Part of a small language model's weights.
Architecture: LayerNorm before each block, rotary positions, no biases in attention or MLP, embeddings untied during training, normalized queries and keys, attention sinks, value embeddings, hashed n-gram embeddings, weighted sums over earlier layers, capped logits.
Training: a variant of Adam for these matrices, 463M tokens, 7130 steps.
Each number is 500 + 50 x the weight over its row's rms, rounded and kept within 0 to 999. Layers, rows and columns count from 0. Numbers have three digits each. The size before them is the row's rms in percent of the matrix's.

# layer 3 MLP up, 1024x256, rms 0.0994, rows 908-918, columns 0-127
102:580449484603417469562481476484515470525504528562589508499434448588479394476492509548481509455510461421573408470482460534449597555431478571436446578489496550558388504503425493436571492455440413524462517530473540494536476511512560494481537426491446454438502498454473566598511458523498556506401559515384444458542494460474498553464517436525575569493479490454484431486520551553572465572516
097:475507501551549448414441532441575547526458471487544466580477566516477522523449539513592459408480487504450502449534488491485469522581536593506472435423509492439501576500514537459441546499482529499518465528602461423523519579542460424447566577374496419542474484501435515590609473499508476523432451512449530544574449540538436447447496505513472504570575530504467493503437476572474514490467
099:420491528538515595462477502524454518503476517528564491501473509462449543504507446518488551480504507414429452483491497506370540491412503463475444585524550531451502587482502519398464516478545448531480503461478555525568482443518538501457500520440420463571476492521532462577413462545649559562531556521474517534425466583510530574486493495458558502502459488522472480502514510457531487501546
102:488380368541518523491540454511511505457544478559510460551533523570515536555592453452523483417558459546468496472462541431523497544459498534427566579494535454433495504479566502465426521527497496506461519538498660463473526512582540523481634519548510557494514519468535500525577472500558538556480376436503424492439487426490458488495359339513502477545494475486533596542511475455520464509440
104:500481509540517471539582508354431516609467511515550489556525500462507503469529528506531471553526493411493474569525472621463510474541462491474541535559496588419417366465474547493583408505592561528476528520539525392466459447493616501503501497622545445499523578525520608537473486450479571444462480448521435502511448478515441571494386507521535553380488421490519516467488479458487502479513
101:519499392422460405423516493502512518543531421474543493638493506543559467431543504588550444539486507460461487620495551438510518506526512529472460604522492530422505519454495417435418578481475461461523445511616469477525476486511538478444513495522547512502488454520491439503465445451523573510523510464449521524472615582477464526479521486507444583492538523549652579514492509584526510583576
100:516505461571563432444504490437472480520483475493561499531496509460539475562565485530484390536473480541457506478459541499508467479606519541501513537563470485479518486428468578514478453423420467466528521476524539532431483506482535466551503513504640524421654461472562499562533614509476484440470495522480570439491487513568533448534501478604504502533554438548424495429528494533515580554460
104:533492494476434471548520480397598394511512507406485487554543489572408458414537521537518449485435440543531440602481560483501465509532482504518470519495534522477508502476489526528625567443503687582566501405555554429508480519478476452511556506510509522551439555541487508587559494528540518521470501486476535478553510386544456516505519536510462517450515468528561414500423502565576439475356
100:544468504478504526433528403450474460599561448521552545521420484633484444621544525496546503503489434463490502412468440477490505531616511511506547539579457515536404548410427509484548387559415548544498590527499481522508474523457510508482486514522534423453554461501527551473464516420515525537490468660461496556514500506460479558481484378498459545533480534512482494435583542485472512583420
104:506413459580458525375483433484487480552533504446520576542488483494519479504471567405533540486618514488450485528509469482481653509463448523529529556514510506535513390497510525435486523483439527482554535514534519535448512435584556542524517465519540473475518571513465575550522469451525524538528565504450368432536466549485541526501478420594532429536470478461513547519623518541482411499520
095:522512484467560515477450503508455595556478525566500582507479488518502541518437466445533495502449525473522466443447527533493418549525525505574471442478492476468542593506474451434427509418443437516531542387519504556431491448518476560403588480479451472459545568550489508475511627542529518531456566587515579430463379387430470443546554434507432506444521520485605561471544488501509538485561
# layer 3 MLP down (transposed), 1024x256, rms 0.0969, rows 908-918, columns 0-127
104:557417480534500591455476529478414486441533576394571458508415492499489404478559524522566519465439549519575497468574540474579441558516584422510540545485498488555490550461451528443570519513509569522503426531509395472482504432431404461486410498397574497506441565451494526516605542504422446482462527539489454480518503516520522504528512541506457461570518458480524445410385499595547486540444
101:523590418540455536460511533429458425444409543538509472543509515502504621481523511479476518481565552476505561448471477455574501425497587442563488430356516480463435581496452593478462540466484518559525502459568436531489516393568556501484481478428503479436492514482544421488457547424510519571365452509475512486483516413547511492512502528510614392518480466494509602491472512500547528477552
093:482524532511526369487449461467461592523500493481520475473491446475546486377489454479462471505545539465600568488585449505514502475549509556477497596467392444587549496604455463464617437464518457458504445591386508487469542461497480439535545535503508488470436517518525537528433477477484536486354565476453400473552575496488543431542519496459512454541461560489543463457429551540407516473576
099:604435433532466525561534457520360394371479644540471449542429468471545476446559483500557480586501504472508555454531542471513518579512505510530426491441448466477496483529445579462457497554458530532446493476483394401452478527493498542434556465542543542521568432525507532544496468525482508495522474523521538408605533517533515524484456564458456514572640512435510520512530496498532491616457
110:495449464509489429521518518438445454479553502528474569564425455498519415494529491505493498462493472353517461511487477560547550475458534447487569514439577409567418473590497541419488579441469500483549473505556503435415491569566533648393478552582528470615437510448593518454545554412541492500498481506452468582406547481474567538559519531569462425561555490512459539485437485545473499530550
099:565535490490466547534550534526478438472557365460505443534548540397513509500512470458556500480405555527518521423497448466583393476435534450648537543575466498544535494622544491512490488543346600452521533500466539523495558480588503540360444570439465511431481493532553506451526486490456470518496565554424528513466512505453507441545502519573526469551519520393427504396470542476452484510608
103:451599501532492444406498550470481528553573408524500496536492531451508531485406500564522430557456510493547479463507478524538519507459493348401572603444432506458593425501524576467561425541439508549469511529460490450457496498446489530575486522548503437450524482453408520524485596515535516530437570440452494488545550473528551539520538528524473498539501495601446608549537481483540569430513
098:474379495469491493432591458529580552390490517477564481430467405493569529485490532479473538426391554610480472533481468509588428445445460489550444489566496502512450549598555528490485537503430467534514492463508559455508477455445512522473425529488502541493525470486495477449520425524540561437498465448537436426459577467488476519449543527476496582467498601585447511453543523561535470494484
101:469532504565532511493598491432549443516545497495456581562472451421559525496511485662470507500489548427544437490548573601420509539561471514521504457608503482513523478581506603423552518556483505450456489558498508609544479568462529484466469515467566487519495485407482412432504585587484549560484523501463535540456648461512513511488432498484456525540490503554505494422515477494557562513498
097:509455432460555562455461457545459494516578481419480542454428510473423543489474663470455485511398589418501574354542550531447510484530553525519540476537470491504502499519558509462527477495484439489495540458596558436527558452468464459556478579513523478482520457514480462426485570473493491541512518572518563497511453503562537515464480459462495531624534518411507557432413499508521546494541
096:510628544508574531546460508480593585528495557484478496433490502592495534458391412490490420520442488513560583383478511494539463516526456497396506558458528519462464466524545542470491478591531421498481481457492513494403519540560490481562570430511524602494466516481481547494449482440519493529489455558523380602515424525516540467528530435471517538399480506523533500491560455500487506573465